config.yaml
num_hidden_layers: 10
hidden_size: 256
num_attention_heads: 4
num_key_value_heads: 4
head_dim: 64
intermediate_size: 704
vocab_size: 8192
hidden_act: "swiglu"
norm: "rmsnorm"
norm_place: "pre"
norm_eps: 1e-05
positions: "rope"
rope_theta: 10000.0
rope_fraction: 1.0
qk_norm: false
attn_scale: 0.125
bias: "none"
tie_word_embeddings: false
parallel_block: false
init: "normal"
init_std_qkv: 0.0462
init_std_o: 0.0
init_std_up: 0.0462
init_std_down: 0.0
optimizer: "soap_variant"
learning_rate: 0.00355
beta1: 0.95
beta2: 0.99
weight_decay: 0.12
lr_head: 0.00668
max_grad_norm: 1.0
warmup_steps: 200
schedule: "cos"
final_lr_fraction: 0.1
batch_tokens: 65536
max_seq_len: 512
doc_mask: true
train_tokens: 207700000
max_steps: 3170
dataset: "wikipedia_en"
Each number is 500 + 50 x the weight over its row's rms, rounded and kept within 0 to 999. Layers, rows and columns count from 0. Numbers have three digits each. The size before them is the row's rms in percent of the matrix's.

# up: layer 6 MLP up, 704x256, rms 0.0959, rows 76-84, columns 0-255
# down: layer 6 MLP down (transposed), 704x256, rms 0.0849, rows 76-83, columns 0-255
# gate: layer 6 MLP gate, 704x256, rms 0.0932, rows 77-84, columns 0-255
up76 097:592522581482542498497551495409499583459523515464487456401435416481439508448502462454552555401490559458515489521600545486543476476489620476491569534518485431536476507501540535455541526490542445514554436470534408453637480434529523475531440514445507527559502481473520404488560440523402419476522557415533543596537527533486415567571428484500488555454432542539552523494527477503484458533547530448430528579546506492505472486549512517593468489469659568553461465494452430445503518615521551393484481471495408534582539469480510518601505512530552555517544573453466473431475477483491533538475478534509573499409471563512452522517466499455471487455493501458466519454445550495454465513388556506423450469389470578553397438505479462523539517489385455518456453472532528581410451509418559
down76 101:463436521517459458581501536506516553558623435617579453521515526569547508559504446495484528479575527461456528464471562534511578501547508504545396533452553551523358516536528513470476485496534488499515450449499513493442547626533491491553500503509506436504537463488544679425499493490544460452536394442532480545522441422476495472547495518533482455424460522504543426543529525541425410524384580441390519491475544487548474589508507484492491484545453534549571495517537522454492460527475457514553494434411500491488570481532366497448438483468521435430372489443477449449464505475488569517557471519530493507506496522538487422514569509412463612407438483549578444345505458541597486538530594430453452521523440532496489565422520518462574483452513532473482533504556549522491533533525578
gate77 094:541460450481499416464449451386611579477437453551549488463456559442501496509484496551526563502454478412543469495462470583485562577538407505540482505509433472468486628521467535510454460477527548476435552496412521548520535451551513401546537413539515556565506454461576408595446482499490510531545575552495532593624516476481550494402578503506579502497489417504389482501560444538521551511464560495443561492419541526517488535579507488534413556481473530446493511517575459422575569421485518507419425460513471486504549475529445512541487496435414531495462466603489479450553497510522545499546496443609583438564471473457477458462563465513538594532574485456516484493546580547509504575534436534633517538440490523562570423549488443543436455552459482459493426566544470557490447554530471
up77 095:392562556406395512497529527466468500521488583512413554579592427535478506502545528502557472498471566480532549498517536583467441517541451477603533501463524381437445438467448455537485446628447578470532470546549507572452562650449479484505537546439502546503476457590461556400439525475504478487472460466580369430453496507518483527526466542503473502487520508514508404506498547513598459460479495419646538504505439525501471613427477536448573452533505542529471572592456538500566535485490528536553530574472473539491485458469508536576560423455568459506521448513462459561466505527481495595454450514555507507506566522475552390511529522513646455506564449529513520469447494464492587467479563498427457492465529607453541523514488512418557513563483519519561478526498426498403467473505529
down77 093:448474493524477496536545535550561549553476473520508500486600488521549532554552554465564534467479462441554492436487356502460529578528497514528501488579551431476503496560435685454379502563511513419448443516554469474369468508493452505451582463482387507558540461531613659541469529546440440433483478500543550486475488547465578548526515569524539456499547401489463518514515554535507449506509507482466494520466462550485525585507465477532506455592455498435390479564548465504479466449549526540527502327387465517528552500519544475519519456525554509475516517519503451512514534461515530491513381574506459502474507547548588528483413457512470455496499442486490488538590494477484498578562563496579530463476451502397458447416536417497514496526411557474433467523518543541409533484612529
gate78 100:614573469498447472492501490392502446573534454422545501461544557492485475416478544490526563503528465447481547474632448450472467461481507579425544547539456502521452533503477505511530454430473496541502473462566424501459460586517513441443449447564567452461473523397567458452488524499485534452498508490444545512434531461567354566498471489503525475566553518432418479488464571437567536432408515462431470508480453498501521449478472454508435512422451538548455414377486543477529463470511536477493500578499437499346593446483534506460449522364463519495498514540516569487465523498456523508481508451603419498407593524455388508606500485484453513432493483546507582410448556517528519434553508494502487421480550459527566464433546484475550444490528457431491481596535643490552457546509530
up78 099:426483528422496479562561478478434532427528516482500503552552553518421457405532530528544523527528477464521430427488490531472463481372526478419463469488497512537413485459515456452417381517486556505625508436487487492444476527520497575602450551381504523487506549608561465469547471483656466490513536541553392473430467587471509526414476427466454556560458602386453502495500494457411544510526539408571458492535541509518441563466577456542454459467468484516579641501530519412460481466450423494510459528464501485482543546472447512437500456483524553535488486513498418380528498468436546481488507485442505437527434561422533484501486456544483515546527471476470510427494486531598494564524501599531530449422468528559546562424532468586468473512526453433545540447487472477592503474390495
down78 100:548428517457534559432403479522538485496621480494408542477414489563489447441539540447511470515519464451528517485466478464470452435462379430483445545468509553514560432490463471523508437511477444524463487471508477442447345523473482521555537442481483533467472515523382441459439520470484518502569565541537571461524609413607466553489576562482567518585462463534498579459490591533565522560558564460498469371550492537465550442420424500485474557474521471492506515563477477541562469501480498460574546414477388518477509425635488456430509577450522475546388569490510464478463459418552569581432434588547573494496484484458556582542523545519547504438434560387506462465423512498507484418541492545480447445534455484542515532555497488541479445492493539511500456525530398502453519477457465
gate79 106:480616481495520487593592500485529474431550454457465503431442483445394524467562508482566490565478501478476451530497503387496484572377463490421468479460430492494523490500549427436468438455521525461446516508432526477486489616510509464462624535514560513470439512461510598536409469482467474487479461507469478514466505450548540548522481551475512452605551594500538459446541411491494455508498462428395616483485543469535548552403446429425521494542563477523559522470548500502496474530552499540590411537446488499600439553486518432510462437501527581495421511467500392505504481454444452468537407519407446504532504444603570498534566444492396422458398431524454550467470469508613517465379497615496557488451443510533513516482433465570484506463502425485484549504579482510539510500536448
up79 099:527560451447428464449413527494440528452497557509539525412414308538510493549450437521494458493530506460521485533529511494564565537628528580459451543488492477482525571538511503526467529560422584507507520487520466487517461512496606504483552475485431449441467453524594457459463533525456489615459502430482473545440505500439491526527533530496480563467546440546415505509425534525533541478494545459532489516501525605524480425495444647450475592414442550457455500441504434402602466401477457504523456488432491524523410498536567578534523513512492539443500533581542511505472522562453519406540453434522469534568474493472425509587450561449426510551521509429459657431622457485494481522511509454474522542494564524506473463478512524471461449423379603555470476410476494546530479508487506
down79 103:442537579389467449450504439544476452466494498472394477521464450561488485585584491437511449509435515499486455490456493494475460473557498534516486548472475511478492610580400467522536558525509512461510535415495589564475494433441460467560495502539551495516516449469444535515376401468461439505446481549490487624521494540523591541515408512458484465456444599479486566561433450555513487474527549550626384447385438491507510560461441454469523531485529452382507463602506491464523522511390469517440406550473558584428589478510481593488482546474502460454540453588494538585514444506422516525556549548433458564471507510523481493546572463542481476602527537467554520529558540458441519479580442453523511447533484450521398497456451561443477454520490523532635454553504465488585489550492504
gate80 105:597508466558455396574486592573519443486443465536593573474432538458451555554485492503442497523565493433534509484416456479447534506422539434599421507473532425422445443490494464500440443493523374525423508544389490482524517497508423550592491514494416537603425560404489502448555483473501472512508461430502453490435558530496475568511511553602476515503526468490511492494440607469394420517505598465543541519479509582497496493517467614439511535528563507495467435555420493513534423467440457458479493523534413495537539525575466523524556511477484527491491518377557547549499430416561448415484504449450488494484545554438555485449455474513408524474444524469489507560464474580514554482479521507520535454528479459486454496498624523459536459503416497415491471395460475528590530568419603
up80 104:533423435442534485573531440517502515566518558494440504490493401476499448494565416529513484475482469468550445512512633517374568504497444475552438458480540424518488529484480537587449454416582492556565440489514523563391516554416475420489538529430452442538496518426528505525441459515477566472455455447482563500478517569476468478434529460515536503588442440477474560487492481571412486486543485547514404341507495506475475476379404540408497531457473563520508487509508507514502440494557578507443424492531542513505469515362570509497543426451496505560446516464526418574462565417457552539448437428480487424435469525609455465509524564517410572462523514574394486479445513485397516524461533449561479551402483495440574545531524503503487531430558545528532488412544491452524470460555522
down80 108:539466563559504435497468496448498517485490471472507503512524444503555508526412509499537456434472507610450528484627594518457494503405593507562564587585460500463439488461508457506457522506563468500500446499570476478517518541463558449588495476499407461617557436423613511605524488537600466500512447528489539476423463555506489448400480490506414495622515486544463411562441516454470524475438574560534407542434529552521406515500435480336429519430565491615489504572508450429594478465439465520498543492522471381497572533470548515548460423433451531553507531543564552568489544481551480578548475460523466499522487384562485532466537555463511521571498494490463511592549559519545520460486484537481464532459470468553488553563564483502544470477547438493497485533583499481597467489476569
gate81 095:587494483493516489488456487525460427485464498530451517509476590454536472465485577454484536481431476503584487521421454530528585497589504578525567519544454499522528626555419441551522445541538569468428533489537431457492496498509517449427541593516509457423464498511504492452474653547492459538517502527521522441530489488492449541518497547555498534584557581495475562486552468579410510440514499392508511606553556506441539579499628504489491400436564578476493440481446440427449479462506522494558445432533421553546520496502523573494509546381413504478476531523439432488463548436421458417532531515508446476496542478474523560556414458543473570505443537460468540469548451455494528582542482527401477556592533609553446443535427491517473460438503533463500385463484546565600457582579450
up81 105:518485489537469544486473520589484511540536452507547548430522469404449453479496397549544502508488541500510600488544388532526453561552421487509511507535494539475434472493476466503532482579493494473593519513473478520397543553496463425458484497480487472462579535428522556438515477549453474450473487532437446483425418376474510460385490404551524464460480538548548489517583504604543480514415564511516562367402471557547548525461495486447558535542402512490545549489431441480554466547458562529522490563510488457528399519447482465534545479647460461482518416378534605502460565492571563479429474460592376457592493471555504538520586533486454539484523471468544585544410504504505511424563419514545456538481522489445488578449537502477463513492599502512562515585530546563520532422491504
down81 103:552535527535517512508491569481556460534514554633379472455467550484543469536461521495529543496512455436494577598460535492397478535428564501503471564549523489547546489529551612464507455537458444537468503439509431417472486561546498546582528555515509550600504555387501571541503463520416460580512457610503499463526485598450505464482466591512498474473511431466334503475463508426531489540521492505532610519516487535529445493471500535550481501519448448473501576533514584489539574406431486503543510568645412532511606410549467402471448537595560471520471468420506468479500560562460469489419470468587469500497521531521436499484521537508494445532573535532480452473428535547509479448502443524554417549487558434495491547464421533496575494511556528445529527416573439556380462536486547
gate82 100:541509469362534567502559549522544508484514537473472439470452513585639504497469496518479452521445471439495485560464547459507529576464466437421554543475532428591487539456504471456503529521473511500405475512504493519448427455490525593439505447525522485446455513559526554482418499466399542410502495427572541545394475557527426611510484452563552592420507530519501431582557458490545589522547469575492572469507469534506488489602465562511517541528531561538413517503468580459588538474457624581589478483592465468517438495600471433454497504571445604526431479509495554571516495458517497509404408505465490513570607412508556445524493555523563544515470440407554520531465561482479481560487439455437496591569512496474524449484574492467502526514469437506589506483565485519560506494420450
up82 097:493537479420549507511576554579510459423556510491423442488507440456554500466469424450502414477480582596477486461510507560563567499555412532454489539465592419508406514533467424524467444433482449574476412497541523580563412498591553486469513500536554583492445536506503539356559549502508425467501489433512450498579462483574465477562359472550562570555541561558506563457583467563557508468539538499521489471373488545588507511517465544540510578552534486451560421485505497558458480405525518563471484482431478463502486467415489525515437513492456427470510468499546608499413506506533553554472468476488503572457444491503477500432514581572442543473496525469508454467624496532560441456499487464501468554524524479570548609496530461489455442405494463562603529612497553540558468484483531
down82 100:532534532577478439452593531516495549522475505431508578551503439456552459457490483456468479472465562531547446437589522569571519543419515541447571430498574489408531476558539426588576514508513479499552637499487528615553540445471568518524628511412531546636448502486606377537477490465392476570480492476509433558647587603439471480493454489460523523554471460523586449479482517495500429422470488480578466501394469476556493497451486473487520567581453529527530444548551495479485484503504444493549577451496535500439534523484468427548524541474457430466455468503494486509436507522521533467517579494591457506490443519444457520505442528484450431540441467609515444467591409555533513452503479554478491567460383536565546532475483512502524431580483496492406512538495470473495464457562520
gate83 090:378556467424562580527471458582539422495508421497429537534571439565517486474475458505410415507523502545438477468531470455503511537509519499459541510504514574414420588553575561533523430398539411436547408442489538468430538561524415491514387528495556585425529484433460475438515501476509452429487475465535464447377439472528568501527456485502472526537537518486501500522503505424498420510454480464445451463446485530468483445437529508458473400447493528549576469512488499594500495491555526508414496501449474478454434437432510484442498435455467435503620468427429508508494474468502533635440452525575546521449589488533479484571577522489520546491514503431471515428519522526590456526426533381473523491493414474542513432595575531528528586526549495459462533464612545497495475470609434
up83 095:454476455512485551505466593537523545443496559534380511391608463505532541566537544540525601461517494407499489549467422490472399579524564586426533521382478565556496428528489521486467528538563514574507481486485541549522602497412483542492482503585406584560446560530455421501529548563422530531526560520498509548471527484541540506453525543484444516442624470580586507465511473517506543569499480492480440511512579462549470459519416556448570509522482382528484579389463428505428520516439525510448536587508502484501461512497417508493572503507440487448514495524509505502575500440415513557527545525390564421526451507566531522447538426548572420484478472471508544452484548494483546500520501565506459505495502414636523499454585456477546454429567498562499435460456434453516448538473610
down83 099:445512514402473572506484424457484551510564446568434535455522394567470501489528497614452487466540525573439483440480574442617453522460567446434479537520520526407498544551539519535515463518486435382419548505511513558526507511498482475449486449428482456475517471508451608486520504411558541483501428672591548462445478389402517447463521505529530441472504584503487420421410444464508569457440487519494504461450574519546484549515498522490460530571509585491532489548521568534520568548578584423526482473485495493556491559470408515501539491470479494503458505496496483456551520542501480445521436591468492598393542552540482362473452479423533522559483543499516549449480594511475510515506466386520419473521538605537458514511489492539446495536485481443455427506601571393514534500544527
gate84 101:550451516450502539480519527564525498447450504407501474453539545514426499566547489487534628505461509570511485551477463422500433458468473512494579504531518452416571499507503490487528440566583453476528434578607469450473580551464454527505480618448505529548460511484537466480465517461496499442501486601414530435559497502610645503479472490523493484488444506478528535473522427539477436458550485535510509493522490446508427556560491395491473461499517487482386543490498458492384480457531428583460454414535585458499457511525533543532418550568517565502449593473438517515507482386471431461568473413462480447474356505502564511555500502511529453559443497427493528530589464538509442478644498411436488466537535450450508496538562527465407385621564521498620485508501449539542479473443500
up84 098:481510427462530535477504517457524551525461427492545534462454461479525528554544430506523515437372492523438434560439634501464423463541470408547493480470502636498530453471453489504460563541567563558429476531529535535438486522539458527483524549540477431554507503529506393515519576494433520519547548567548527502623484511622519529472461610571473463449513447483475512456567472501533504502442409608515452446539563459517518513449599429458544386509622507540467495568518572531506475499572438488501558453476600541527522508471509494532533525563462511528474410545482473449406485554514535533430413521524532509498396494447558526470421505485494583519528503456456472461379512428508447464503394558546534432411471559469542480578462524477468485451549535572545490503557525466406428441598479